{"d_mlp": 192, "vocab_size": 551, "rope_base": 10000.0, "attn_scale": 0.177, "parallel_block": true, "init_std_qkv": 0.0602, "init_std_o": 0.01, "init_std_up": 0.0602, "init_std_down": 0.0116, "schedule": "cos", "z_loss": 0.0001}
Each number is 128 + 32 x the weight over its row's rms, rounded and kept within 0 to 255. Layers, rows and columns count from 0. Numbers have three digits each. The size before them is the row's rms in percent of the matrix's.

# layer 5 MLP gate, 192x128, rms 0.123, rows 128-191, columns 64-127
095:130109112099142136133146149108075136112127158126116102094137155091118125107123096140098130121203164126143117143198146152098126133106105102124118150115152189083109072086072190153200201149138157
098:099182172137124176139188123122087154128126143087123123079075137157166099137116090093056177116092125130094103043120085119113053162117170095119086173086108097093105102098157046135131081116112142
102:183100114181139105092183073135128161126145083136138137161121140105075220112148075144181109149079159084118102132142107126178148161123118131118089144135108070170161131136134134049136116149121132
098:124167170118132128083156146071158130147132089154155109106106134073145094120159110111210141185073159114164132091144144124122108123210130131082069179116185111156131085117133107135066113120154146
107:191142130169105077182127132130168091095086127181156142175122099173089190125182083131081094133111131117123112163127135161164165154110085122094090110127176107084137134135143193159138155150160100
092:154137091107181120127098135075102086109079182140137113098129142187123115145100156107157074156141121125149138145154097131089012103145093101154180123127122099107199112163108151121110210152153117
099:141151095090136161096101125148139140150174102113131173137105123131155108184094166153152136097073126099142163141112154141151100114129127108071122104139135147143119142129121132071154180155105147
110:133138164101088128167108172157129136151137160105114118117074049054109125147157118150065149094135186078102115121085113104153107140159161087124091119174108121111186120137082095147137201134124059
104:126144123118176089119152108076180147163150168134091146169129180128082106140127110098153100134150066101174114181109105161184128117073155119106117126111130151115078083082163162158077093076136066
102:106103103139193108192151104077096120126141129108155175123146166185157171128155114122140073115172078101168103135116128131117100086068118170136138101175156166140120163096168195137108118101141086
091:150147070173156106148118079094148111148067084127156103150132092133114154132176143128133120042131116174096087159130143110076064080141154107118121159108078114163166147117097084183073159095157073
101:166091152097128115142170137153146139152168116080109088112138129125125160116122112128106091103122181125173124062080136128042115105079115185132095174194105181070140138096184100147146118168149123
100:102120112181114150128152080138127077132117120103123087105131168216139118092174140100096189178143117136081128138144147140140108099144134068175122144104096124192088125138202185134125149092123102
098:132093171115133075143133047034160187117128116089135097132167149156153128184121114125168122084109149153090081115106137097113159126134136141165133112127159113137186134151153130116111116109172124
105:122079121162163116148170140151121082084149118103088105228126173143094151173159073141140138134100137114095118109105135170104103126119134146129085108147059087102106136105193071170101191093090157
096:145119122151066146119128110110138141128144134092141156085121123158088130132170092110148199181077142100036079163076136108092170145194148118182074086118101100155131147125070139152128102101133150
099:149132122145240141146077067107105142112099174077130069130089134124106125094129099120159106146082151151131187106172138133145125123074123127092125153156087142120140126122147092147157187081043100
106:058076112188134142099117100074195091169173118140131101143133071107138145141126100140138166139216106152131108096101139092181142107139128106072109106149115163185112148110115133147148119154146152
093:136123155142087076115124101079122153084062165085115132048157150070153086123137073138119166124161117095174123128109118120114088135117164104132137138142104192121145138100057172112172118091109185
105:224112147148158151123128188124059134123151072110172217117152143157136122112119073145109131144138126108114083058121106133099138089125075127120096177123127141164189105145134156087198119149181151
096:136110141091104100101119159101142091120100070112084130124115202170123133094129154141129122142187093164087137158116123094146125104181115155154148137146186157045124140128138087084062119123103116
100:098104143066166179145131173109041081040075163120100091177116152164131210161172132142151152161169124144103131132104064130174126076147136121098090105118109170130137103103138185105083112121176106
101:138144115160131103115089157141213133196155129133117109120107154109122176144090116084024169146167140112147114114104092131120139102088119156101147147125152149163165106092119112151125137132110085
101:150153097087173151163144189120086094166093123145119139120146104151130064140148159176173164149146113115114078149136123167165138090172095129125106165108132091198160141151121185116158145116163098
100:120103171133082139185101101127137153181120157069099153210149145098136153116167134116119194156150105131116099117144094159175211094130083133121108140118100125120097090061117149106148086119082127
097:120091135079172101129107135114160133151164135149130161100124119117129127146150139167144143158126102123093128142211109094195070177132147104173114132084124113106138148171047189097139067122115128
096:105084107106137110146099152159142106080144104131119055119207143129105135135162128181077128096112090109108097181135092149096115130177119175101105186110186129132190122152058114103127153068189152
102:096125176152081138118129114138179096125135165157136128179075135104155168164170118104187093060147164121101122198073170096129087142157160104180088135145190067088116167125084140112142154088141126
100:107125120085124225088145145165041135124123141110123040110181117126125118162097091126058140149077139066143113113165119172099102114089154092097118183095135150101165099190127218125175123175124153
098:108153094169115169152150089066137165113102125126110116169151134181132151173084094102120153194153115116117112122112135143118130098147122107154126174097119119221157142135077079166132102149138072
105:114085136106115195150051143116186141135137192125136178142138119073144095157096104110127184123101124118146132131142111165101133126087073138158180135093157122125148173141156078080099099109072172
101:170121180187148162104125158083188079121169128140144098160099194146157174136131124085096115165097179179106098115115097078158154112110103121117093120106113137136146155185086129170089154084135187
098:142114164118167153100084156084139182174106105055128149088134145100153107137090188113166147145138071107104127143173109129090116140110124120193154093111138169174093157128128159158165155167147180
105:154152215101171102138178141121143101090142152138137116075117097124108200130129127138091132156097104146134114173108130143133120086178136139076084136108132087074119160147148154102154152168112132
095:156086153186113177127116124151153122151113110130107132105106112113155113184080132098144102128138170134146197058092111164153120138163027100105098132138192178137084141133135120122160164090166141
090:144196114104102157144126112118136136180085114135138125056086166139106113158093140135124105143175084069153118090105097073095194125167128108099081205187133101116143116156136140188130131151132085
106:136119104102093106200118126156155228190149147140095138108129152126112098132091172086148141110126125093156121187140118140112156136164176130107104137141167089106178107060144193132162083133170135
100:183058127151115140140144133106103153126123194117136131141157163093141127162096119086137142106160125060187058105150157145136114097106112157051105114081103137180093087099098146127166158105158129
105:104072166162127160062116101154134122133145093113100121104110180134057153150168092165095175102071140146135176109174187153181102119169156179134107174097173133136098114152107132226090082118105173
105:170057169100163136144129216037098113139169148166134121112146130127207150151219187111130147181137222099134109139107139114112152137134127112074134106079140130115108139081187136136124119104184132
097:172141114116113118089162098095121077124095110157085158056055143149132107162138152098123154143169117108094126152130153123108140156145104173121161143118090146133128103044123156156175161146167126
100:160151148175161131059175118158098140129109124115150104144111122128163144085169120162082057122104129126108144132131146138099060125119178158113118094174103133144120153065072138143175096137144166
095:120115169125114093149088066114128127085165100148131050072182196104075159206159129119135118132142157091105111174088135082165140140103174126123106165162095175191148067137105107117122150108126097
094:112039170075178076151134148084134133123125104163165100142165179183168143154130146138141093123125076110152127203169095071156182087145143117106127128118109128110148119113097106098156122138129115
100:150076135163161128101175125143117138159123109102178107106060107167144159184148091147118081109132143125085129117115171195047083099178154128124078139019122101153123076149146158138146137134130061
094:151178157204122106090153159139155106175135141147075132186172154163154135087124135125168103145098155136138080100113092058097140216127157207171101178118076145137108118122123148099159086155157150
096:135177125070136162125120148162154068111117166149140141098161141089114123119120071149107182144146126113142164155110124153127155094112172108088097135110136094118128101061141099160073096097112103
104:158111082098209119174097122142109086140126093104133054147123154111161110102121125185124181098118131133126073107147112182076090157162109138138145127095165146165092131127109140135125142089082120
096:123072154128190127130139143120102102131058163147117170116195125123073122177100142085129108149108080072175090091055113094118111099092088181111113108124151167100131095148145183153126119134107144
098:128073112113143189082173101128168136179149074130152137133171140156065180136179115118109115173149148129147108156100121110203139156128127150214097185134113190137155101110098189121116114184161131
098:134163167150139134115201222143160112134125157116155163107153144088149130109158136170126130121157080103137130091144140100139134130118118106114118148138166213140149095168212140143181141152154174
102:142141127133182102176097169088143100200172148115100116175128118086171122145165107209126106144130135134165109136097064088148066140102086066127182131099142147122155094122153088221141092150172145
102:146089099083216142065112163120093151127150156201153148127089112093084137175182095139134131115104086083145104136191194142185119121151126083106129126160105157120085074154104098130146150079136120
094:131108133120097088083121128178160107061158171172140153151137160164075159106111156132100133085128172087168143117110164122082104117164121152110126124134170137168107144076078077125197115145090164
100:148123177117155092123113119147104113153133129122104113176151106147094084136126115148097105099119115118135154155166121079119118118106133058157103136173106140145191126112086057114157124147153222
102:113197123131141175151140211151182118112165170131115117086142106100112143176102125160091115146112121124133101176139115113099128197134131078186130128076092133099173163114127101163119120125165127
092:143159141153119137136127139112140185179140171180118141137132067129142128132065175058077145085100068118191047109109079139150169077090115137107105197136142103105164119102136160089100114085136130
103:188115131129132094128123134097099083144191186088110101079113155158094161126161142172137120129142134171165099153096143094089148118137181150148099076120169129152133123142108151151126101096138140
099:163123062083186114163121107127093156156123176125144096115175104058092104100138183069097118089100130162140140212110131114086138084160086127113105159112125137183120138123156133152107097139144086
100:143146078088144156142114157143150177106126084126091106135160105149176151137120104064094114170123179058177100149155087123163145074141103094160158103114073129146117163158045142111124185138104123
107:060067095148141085202135064125153151097096096078086111102121107146090096097151133157137109197095123098093080161087095118156097154167146102120100110136131102094153156157142112144145180116121197
101:134186120080107148123159074109138130096122178173135134093146111133171084127107112132146137109168100110119133167124061089107077123129161161134116073110106076121130173110151176166107158116167113
104:200047111170109086160104126077148111140103099149133129126129089147117142082142164117025154161134165115113134101114123111023127081126107139097182098125087115157160113137153053089103180121130152
097:141093099112125174137173195074189065041188179157144126171141123110077094143116092146137161085103127109125112094135084084142166132133109121194130076140122157137154070078149128094147175178043138
# layer 5 MLP up, 192x128, rms 0.122, rows 128-191, columns 64-127
099:185141098171098113119145106154184094115102047215133146112126151124165082103164159142169131122160132079174167060128111065184088095166141093122127109167090109112144090177150110106151136158124176
094:038117066089178119135107123151132111170131113159088149139161157174149099077138115185169103087132110176085124127147110127164087137093104110110109157113134112150133137153174169159096178133128122
100:085100105135128111136117143090117108090125143135176168155123113138121165063117163117109127131073122128070134157164112081112102162176083121136132131106174073134116111146097154015161135166151112
095:171130079193117115165128096166152113022107089135071097130144114141172143120131157158129114148136127145165168149116167139117183151154173044183156160115121101147120068103091101090187114095118144
101:159147136103128142131128092091131108141119100199103077148100115126112120106116106107130164160125175146125070108176182179114113090130130110133128115170114167090128166081101181126080149194178129
091:097119083123118114113113129171130121104137144177077082146087161117118159116139068100093098120116126153158152110159113138133142107074144130091125127119072130053136134086191099114110099089168098
106:128105122210130123154132105045166175119126115166152109130156114161111181123119074139141154129147170188135145105109126087104185093132165150092191126148123125158135090119159156132169088124104134
105:143117105126146148177063139158145132175118135120183092129157143135086126113156047154090122139119138126183136156118178112155152041154082097115100056132125127092198145144144103105088116188150136
106:178139150135116149137129063146130134093081125077107136128158137111084165135181191137130136133144164120078182152118069143129144166144080141088162171079124199126103130180157206165158137142132122
095:102100148134108147121173155130063167136129137083135137196130119163119089130067100081114138160114117109143198050109108171124139080145102147080063180150123068116105119145059108086059129091116161
103:120122141140191135122098117113146116123120161070180150195121095146111092142179125098122093146098084205112159051072139120150095191137135114068132135093099105098122128195123102127145145165082107
095:139165108163085135141145177127152114123049146127123100148078165146134084108133174130127132155138093185139131133205110159191139147165103125129141181099124129120111191082082086122152108128117113
101:141146170067085077127122119063104170074153130141156196129176076114109199101096068114164088168081110132133104110089085140132074108131130120134162104165110184132174134091108166160115105144108161
097:149173140118171171093113159110142155146150107111183179156170154111207140168146131116225153107119089126126074111120107144152110104092135138111070139088097064074149161168127088133124136124124130
102:104174141148128139114162220074139131135145100060120137114103183117134124139147130157094136116117083110152103090134143192144132117089136146109115113124170135134143176130100089104163203140159081
112:151135139154107109136064181135086113134147131090130110117142107119074159136160140162097182102129135119087068116090182125103131126141148092182126089126140107175068158146128104153108116155092087
104:081088165112122131172090172153121104087190121144120169157113153114141128095125152119183116137097085164138127184122158138116124147095105117110074148094111152099104195164141118090152071144161096
103:113158174127129088129138114122104133148112143120152131137115153097128116135123149176114209177125144143151161099145096152140082119118125087166143132109132127103098128197118121186175130134059120
091:126150115096199120087104115101130158105167114084097103142125125104089107127168130137165101125117110125095110116134095040145149132148122073142111108153191130134088101131142146133059080142148143
099:052107202061108107140114076133144105161104143137121210124140125117160130156104156079182095174100139151058153155154118123133164112130128108124191081209128114174148127141096150119114089186069132
102:128111145120128157066146112120109106095142106117118083131089214134079130087139069213072135064108108147107105142107106119082145112180117122122182138072111122096097159151112130083130135141154146
097:123063139138137114213131177098144158111164139106116132113095163097074096105197130105105172088108157138165202169122061074158085127118111063124131102116103171164190171118139081200125131139128152
100:157180137097112140147122164167191136126081064122042141159105139122137113136135163182166170115169189104082133136074140115171160105136097063125116157125143065166100145137069119111141145198145112
095:145175161151161182094052127097111102139094151172209123129083130104138190120169163135113115105100121138124134126055126146171097107091133064109116085057169077093095141144132127187160119182103097
101:112198104153186103161106146152151172198184157137142106124167143108182097135088145165103141095183102133200132092115169115134128109057167131098142143127150108105114095123133072074091117146087109
091:119121130140093095135154131130083139159118122142106131167104161153074159161131159186142144141162100125143145135079099178140179095067172127141170144135141100126177152160151059117139168108132125
100:155107144150134071195114163147114120175077078131094146100062098124139106151173087115164144121128106172148137061155159143121129136069127115164085167050116126149089133121093159204164121190119133
102:135153103177105065106114081175105087093068122209092151069110077106151185135121113165130131152181132134121157149172173125126131122144145147108121149119130097103104081065119166078121118117110164
104:138144124074086198150126152141093161185106137146158082090204121119151138189139176124108164084087128166169162143162147145122127099109135137060157154109162148103138100117170145124120142127171095
107:098101108154158089138062156140150121161088093140168155105183119118145090179123111125150152121147062156153112121100126084156139096119158089153172150152135107105187122147157137157166140171096132
098:154131139176171149155080199167134155133099091131156069098109153113171188068142160150151156152080125153125128149060066112125176104082138147126126133179111120191118180172150148140168142172101102
105:094136116144172181146117165128132097152173109116103107166121108183127080102119133134147129182101141094202117127111085137128123100180118151171160176101205056114170097134146142072144150164173146
098:116207120170132117108128140148174104109127108113098116126126163128081121164149160153096126164132109099113121131156104119122069134108165129069149101137168115158143113205111123120099105132124092
111:129130116150078143187069171143123161100131140092114099145137155129129092158089117178051101116108111121168134087171124077118126186102122056111143072171083082093109121124115125135110126196137174
097:149132164129081113088135116220163121133140089173121118183099127129084143174122136091139096112132154095089149164132118212143124130140095078124101108086224105127136135085136143114101147176093209
098:077159138090201159089142135114101163105146103161118144153064161111061135117175122128100139182034162127144166122147120096157120150126188114123132143143115153153171145126115084082160214120137220
104:139114123145139116171109137083146162175093138134120167124121110086075056103118152127113181159073125122143175148125140182162155103105146114190095174133105129124130113116171108175048112078064116
102:125066091183170101100174108085141079077117152047158161182136094158075100184129160125059113092116220139135137099133164128096100148150148137149172087108202157163104115124142134109074103122125095
100:171121081066121136145132124145123119154094122120206169154099091159130098100155154072064068149137131119137182073100145152158083129118070141094126115091175150115089071118106095109085136102145113
101:189149105156146103112151152152081166113172155132163130132167128092101128145072085100104163109100157117145162134132139115098100084129130152087194121168105110132147141105073061096127119131128135
101:163087147144117130177141136213144123147103091121126104174140182098089192098174169140160122103113128139168142155120113181177098191134135046149128147089078135202131150184145097115178134122111137
112:095159112110149102167096056093135099139160113083146160125104162142165154163100102133128185088116094106108145107146125164105128174114095163102125124076133169127155090062187137148140114159156138
097:165163110084137113118136179120128174088127118152164130097171124150133125128124143150109119129136136144132108176111073163111154099123088095161198183130190176080150148106104199108122080075140128
094:102127132126134144142065095140151194145156134138078125117054157173156114093088138160204085127140148134165137096087188157129188125129137101113113089111097035163139111123093138127119194111080098
094:104099103110090157186166045080105152089179102131095167116161092123150117073130107135134111123158085128112112213143096106129150143123101169117094116104111126167143111072134097115187112172150108
093:141135130154135179090146125101094155135133109131104076120158114104141096129140174134159103124120158132169128157061163081128120156117132152116099166083119127145088124133128151087133123139101104
096:087161170165129118168168116157170101098142145086117083165159213062131145108106138103125135155146108157100175136089127106145158123151136138139151140093115152140129090142087151136099100105153143
099:178123150076136140132109156134122177164096098141158088074109124125166148105102126139094138147117109144152071113115091095127108137132101120140086129188122172177079140103075178109095094130083183
098:157116146154140135101128093156127121131141148191133093118089142144110076134102156061117137150137062063126096097110148174147083180076169141052096077152104168102179118113101102155098119165135130
099:156136113155125116089150165091114111112158160142079126037181073118105132124093114110108140123137129156140114106144101153082155136137153082087162150101119159111109175126163136179145163130131109
097:129128136084167111080141151180091104187116127110112086113167104112143171103132115102140183103142167117104123093060068099110093174119142146085170149136146104173156187106081097139122161176138097
099:163069146093136174086114108136139132155055123122121161183160169150112082104127162068095149113114118134101171071128154183132117119147060149152132173140142073160063110138115108093137157159127010
102:145116073128136166100128098100074121148112074105081132127088121145117100107172090156157087141124118114110094155161085131108132096096103126168152094105124081154090087113017090142126115057172156
093:177109091192169105106122123106189149030065142134172088117163087139119150146139099182104135117149144127143146093171180153191120119119121179103160122119175141126111120116149171103140134147144112
104:131109172133106130141153162114163121150154055132069137149055128051124137198085087186150079148163165135152121117077157175165083156171170118116134119120101165127132157115125128137166191127106086
100:121075095143176107151128139138104094110122108124119168121103164157105117148071096066060061161104098065101086134150108192101189131099083066137124101070186128159171072134109140142102116128083112
086:134154181144140151133188105052121152128104096073147139143146122162134114068137150096093155093144110154138053153146078131089150060153112096107116168141108077131149154153155155098134104118137132
106:107104158144102113070102157145123097160139131112110112145112140090142105120144112140112141101116059195094153235125144119118204218140084239133131135130113108143093140128130108136114100160137099
104:136177157157163107096145173162178120132154109139124084128069089169188111086093099091116107139123156121156138063096147166095137156150145171129135115158114126141102093090119161148171147132191133
092:167078156109138157077091142149099153134107106255136097138141126142119133150123105162099185158150082094163123144140115109110190168094163221147127073100123112114152118158142073094112120123086119
106:125095071105170167086077139093167124096080117121108083176178143157113152156138108123128086136153141093125108175166152105123146122143133102150124168150145109106138134158087168122217106111154136
102:120134045082162193136110181118137156116172162180139106114102148140066132151142148096099169088150123161194119171088149159094127125201137099170135099099143129126120107108129065121162182143174125
113:192114106114073092115113106112162146158111187141104136130120072149117139084171108099129125101170159140167155131150134061140116126148133189107131050133085118129125138127100078125154138094068138
093:138129118097169154138128122134113128109186145133128097100170228181129114139146096135108119149161140153149140138094176141121110165140085188180140132100140072132163179196124115095127180138106113
# layer 5 MLP down (transposed), 192x128, rms 0.319, rows 128-191, columns 64-127
101:134079108108130142098105116095107121170109148144157127194175087079112115135082144122123164126145101151148160094151093214186123167162065132174154130116133194100138103112113092155164173120134116
098:123083134091141143156093117081156103115097106118141126111151128104057147072147109104167102148096137072175098153121167160131178194162077122173138121212135126074112066130082154119073106152117100
099:213137137097137160074091151151139101140110061120120123118125192063117100187115124145120120107120167184132171131169137140114196140105197122066125139098159151125165151182109122123112121152125141
101:121110123051092134098105138152124136148094149074143156114100099113095110103173132133140073120210090188131144126186127131122160106099143082101035095138155162090130206146147126126170117194124124
096:152143155136062155147139119142077134079105132141158135163137165103190082092117169132137131147107135156126072140116116162125102125102148177173146099136105056131102114144119142118201076114122169
091:174101159163078110156124092092107093067118101055165127145117103066139127102118125102140149160141109101135139126143096171182149144075170129130109133094106188138084141119120102132121096171190088
104:065097158104132106140120115111139116113132141154150165151079117131140121119141144094096124086107041137148154112141145197102079093086159091140123098127167123155107130067169094160116079181163133
102:105169057159097185111119087155085148171164184145135173144138129102091121149126100102141154091124135151044117118154139125204094149149108142151114073121158103063152112126178072160182151132108084
099:115138066105187131093086113122115186146196159099162178166153119127159132145166129072137069103129097157146150137134147177140092116179152129194078128142080155122153144090158132094181119097140130
096:144156141048120119084088152146085165102088143153171099161180146117085168135125172149116149126135149146107122138127165123097175176146072131146117122144121171107198139112166100114128139163128139
103:096114111188106138134139085144091163149128126109171046122106119140162125109151166122118153180139136129134071151176118131067177081129098143164157109095140144144068126073143214138149149145092168
099:179042117177118087087163120108130135139107096097196170103145145113104108161075189099135121134179123155119065067137112128131150158080082165075061169133118136108128142138139145113164127162191151
096:044134148201144098121091096086113112122148116085130098152093126118099137054113091136102104099110146133091137129104116058133132129126132104132106142110199139208128094162084098124133142070106174
093:139108122139128122102185100102100105091120156137114123220096109150058201166060118131137125145124167160165108151097130091113144103042137116099146155147127086150120073070126160163106128133169155
097:144107117167138114129150114183134093173134209153145151096162171165119086104129115160136114127160130164110107132129149052152121155122096135184167096107128125122118132161122125175082125200147138
101:162077131109140143144094118148146122149165094075117154192129111093071132113087163076183146113161133111096073175124177091104075159170114086147136096102146139143100160089119107152114140169087146
105:158084091221109136142100058137174093153064136085057153140155122161138106080099107086167170133072180102153121147000103089136134133103136124143111141090157115130156128135120159091128098133153198
108:151136079084167129174097163116156172214131139146110158111153133187080145131112092092163090044105114087105078099151112133173158123093160132118115113068142119135163113157108122126111119155116092
093:137108115145121142146089140147104072096132150075175147089159121118094156131089158132082112174163110153217147048135110166171095119111168100101181158116101130156126141079118103179165132104088166
100:139155101145149167162190158088139059148070073180138154152106151134094148157167118127095114129175131126122110083112147122169131168169132148117097150139111120105099096142129136178149083149154136
103:155152164116114177048152129112145077101149195160192122135136109104152119141151168171069085157109151158117090185169168129092114146143178102153169188100173058093135122174118064114129114171161099
094:117117128081140147110110141145099119081099146138089112144202096155161121140169130094133167126154133054159137134072159120116123144224148134109127164155109188151115129114151106106128117110114113
102:107148177184099131156132144156103094133142139099098102077103157118156178163162076132135158105128122100132095106108150140132108132100181188139132165133154097128070141144074176139044134134207151
094:144179127074149087097135146154199159079112081092141125144122136167081097154076172107069119154104101119148062095109157119084151130144098138084110170103117141138088108167177052099161116071141182
102:161046144160122125085128173110181118089156102143142143062120094160094091156174120167121054146060154124094103135138070123079191176094122102207104107166106131159159122139160163135171099080080110
096:115164117153100165160113092143138124045116195116110142104119071125141156114158088119108123141119144098110173158094145037110121146155132124140122099091131144178161176057218176078121137180163168
095:149196138102136135113095111129130172103167157156164111102115122160145159136099144136155163168152145143140123108144088152145106205071174153098163065124081128149091123139114159080131173122110130
105:133129141107060121100206107169051165145155100125138105082123188141144179159156083127152106125069096076160165155106148124105143083131128124174120143095089165104143147147104113098123139153097132
097:141115133084177128140107134048129113094162107150187173120101137080167104152124103187064087133149165148059090079122150110125150128061119096119072069148169139095105129102111150158142118104137186
101:104176111168128070137150090133161131137184214151116116094080107132087124095134144113108131213146086048170069174131171136158107082163128104163102147166154174160148086136089124131097132108099105
098:124093060140062095147188130099141094163109158080127134103090094093174059164136102125100100137114113099074146115127166136132137163137073111137145077090152111092146131139090086122169150102156105
098:130108107100152158062113112124166077105110155142165190151167130093159163147130150091075133108105103169133169147143203123188110128173113125106113185129107182178147153099130125192174172114110193
098:107129121112127142066193117116109108218187129129185116102087099093110147127121117173166070193180104111140159114123120130189155146170142122149118135123111087123143125124131135155100085083076132
101:175191177077087155152171179101130113159132180192139102142099182158148173079147107158054143085077179144087119121116090121133139110145143129158068115078149117146187130112137134084115156135155143
102:157123139115106121139087073133164158195120123083190120102146110121179110164120139172135142081154111227160118116183137150078175132170129183116151113071078118134142110091218109103172117114079116
097:084105163145193132151170116113110144105114152130131134142137154107120175073182189134084171080108082112111131174108093135162064122079114126082169127169122119103118133121112155122090138112197123
108:134106169069096118126168178099182106140101125212182122128097084176170126157083180147113116131159113161114170114194137140146107164160154156118145096126098137048108093093077117131174122113096122
101:149119114119125141167153152075117133079134069106129118121085149181141151121162119117097129160110092173129173108077071110097174096097128094107123212148113151141133170169134118139093089120132113
108:136160111184163104101111131170181110135116148134078142130122124173177111145087148149121124120119121107134152122117056099135071198124162062182139168164113054123119156182195062100123121130089112
100:104132151142169112059143115086174150158111134107121113143178145133125150129141125135137161141115175099122099146153163111142114104137127167126109154146078134117079144145130162190120092100168099
095:165129141181075090088181104111093085146123158155118113150140119157109154070150108169162080140166128168097106118120140090163179081116161106134065117122168104149173122083104117148159076195175144
108:130123162067116166193151142135157127104131115220036117104170124158097173174147185101126074141118117191137118176122078091138088125125134161125139113161149092157175129137090179166101145110122125
101:144105161155109155143130177125125139160123128162168143093103154144098111112141161140152053112118151089113097088155156082145111212128140176119134174119147184116133082147161105133093123127164095
098:098109124135125189118153155134125090106155164105167064107182126086127137126183074137103103149107171136144133151126075153109100137207127100127107161140118146083149144114131072076160122110172112
097:185153168175194150097144169169143130153128114142155142082152127099133144118114131138106086134059122112140203167100119204119116084123141129092107193067155093242157178166130106124087131127129138
094:122112116115126152072146117143054157137183082104183118098082130153123124120117165172101186107080083154178117108164165099143112052171068129126181162130135149114134117062091158101151134116088083
098:117112114154201090163120123040069165105081117150118146144098088146184159181138109173115220135092116113109094122148140149125102141105096131087153143151106133107139153115216130161128152101107126
094:094132144107123176134066110117094110109143114162118080167179135143082147173140136146167094160081085114097113115117140147098127098103130082058199125118161057151124121152108110076147156086152086
098:130175118135086133094097146083108079111091153101158053122098133130145112095116133141115154089209133152114083159188163097098124089139146135193139093113112093074103135150069136135172172147125098
099:139167161115163153112123091093083117143109090115121122133132132116149171094165124137105146168143106120170130125059110081158137123163175140221146084165122184144132078115100124078075127116168124
098:136156136168091115127114106125104195142139168119191129103132149119136075096131082199184218137145161125132143123137066122152095121152101118108147101133110178104138139136078142167185124146098164
103:098104102155072130100138114133109129126099147047109071063132124081107183128100101189113145146107118103107131142104105163145082094164172129166060106147094162150120102077127135080125095152121151
107:170085150098114158127161142112143153147126088116117123126132169128162091096137120197097136136093058129114168159108101099152180101137080077142157137119118080141186109111119027122128138126172102
095:126146118154084144082127139172111135123161117136081140196069104104128132113135122134140129050150122145137120137144125097159042115155169089148151134128137147131191099147098093140100124105177139
104:125143087148100154124123057153082156148110167076119122136118136159158172112114155103166106073138096109134127158142127140079159172165146099149068143122152118114136125147195174155154084112146176
100:157164179138136111142111094079117140150103095088164129083138158142137098127157120169080163068139142104099152131098125101156128139171135150172115176130112116151078140070136160128143148164063116
089:104099155119150144138123116164136132116170172163088149160124111155163195167182116145165094143140128170067130189163184096173135192055164136168196081143116115173100095060109158106125149126175128
104:118071099149099117138155141144189163074069101140079102089142117196129124122155127110141099171079119066106112087151125160128161125118159077129104158116147128093173142101226137101185095087155168
099:163079139102097105097128118107114114104085157152158130160135141094135131163157138125127156104160148139159207104147107080169080117107106150200037076126148109161133184212121102151134105112143103
097:123101133073129098136133176137146062076049085129108131052081124205119128140154089148120081079157112131162100153108093176094081146104168077102086164138156152124137131088157141094102127131124125
106:073094101124121112149136077174125138119050107103059102134150082133122090144075171129154136114158129115177084166090119134152095157156209189084119208083121103183116141133115121122108110132122121
102:122138159101121122129127088114193169131124142113100170118209184132160145129118124109128091120110134116122251142155134078105109082068100133143141136124117131166152137118176152097074124117128118
105:136110113078188163138144162170075084089127134139133142149110146122094134126164155174165159136116179154126159096129178123150151120163169112105139111134157117107109128136109171129154152043193136
094:069160137133166156112129127142123078082119139141100135166104104106058109117139129096207120130131104131060104190148126100139147157160191125128148126110122104111133056111177139157124083167105122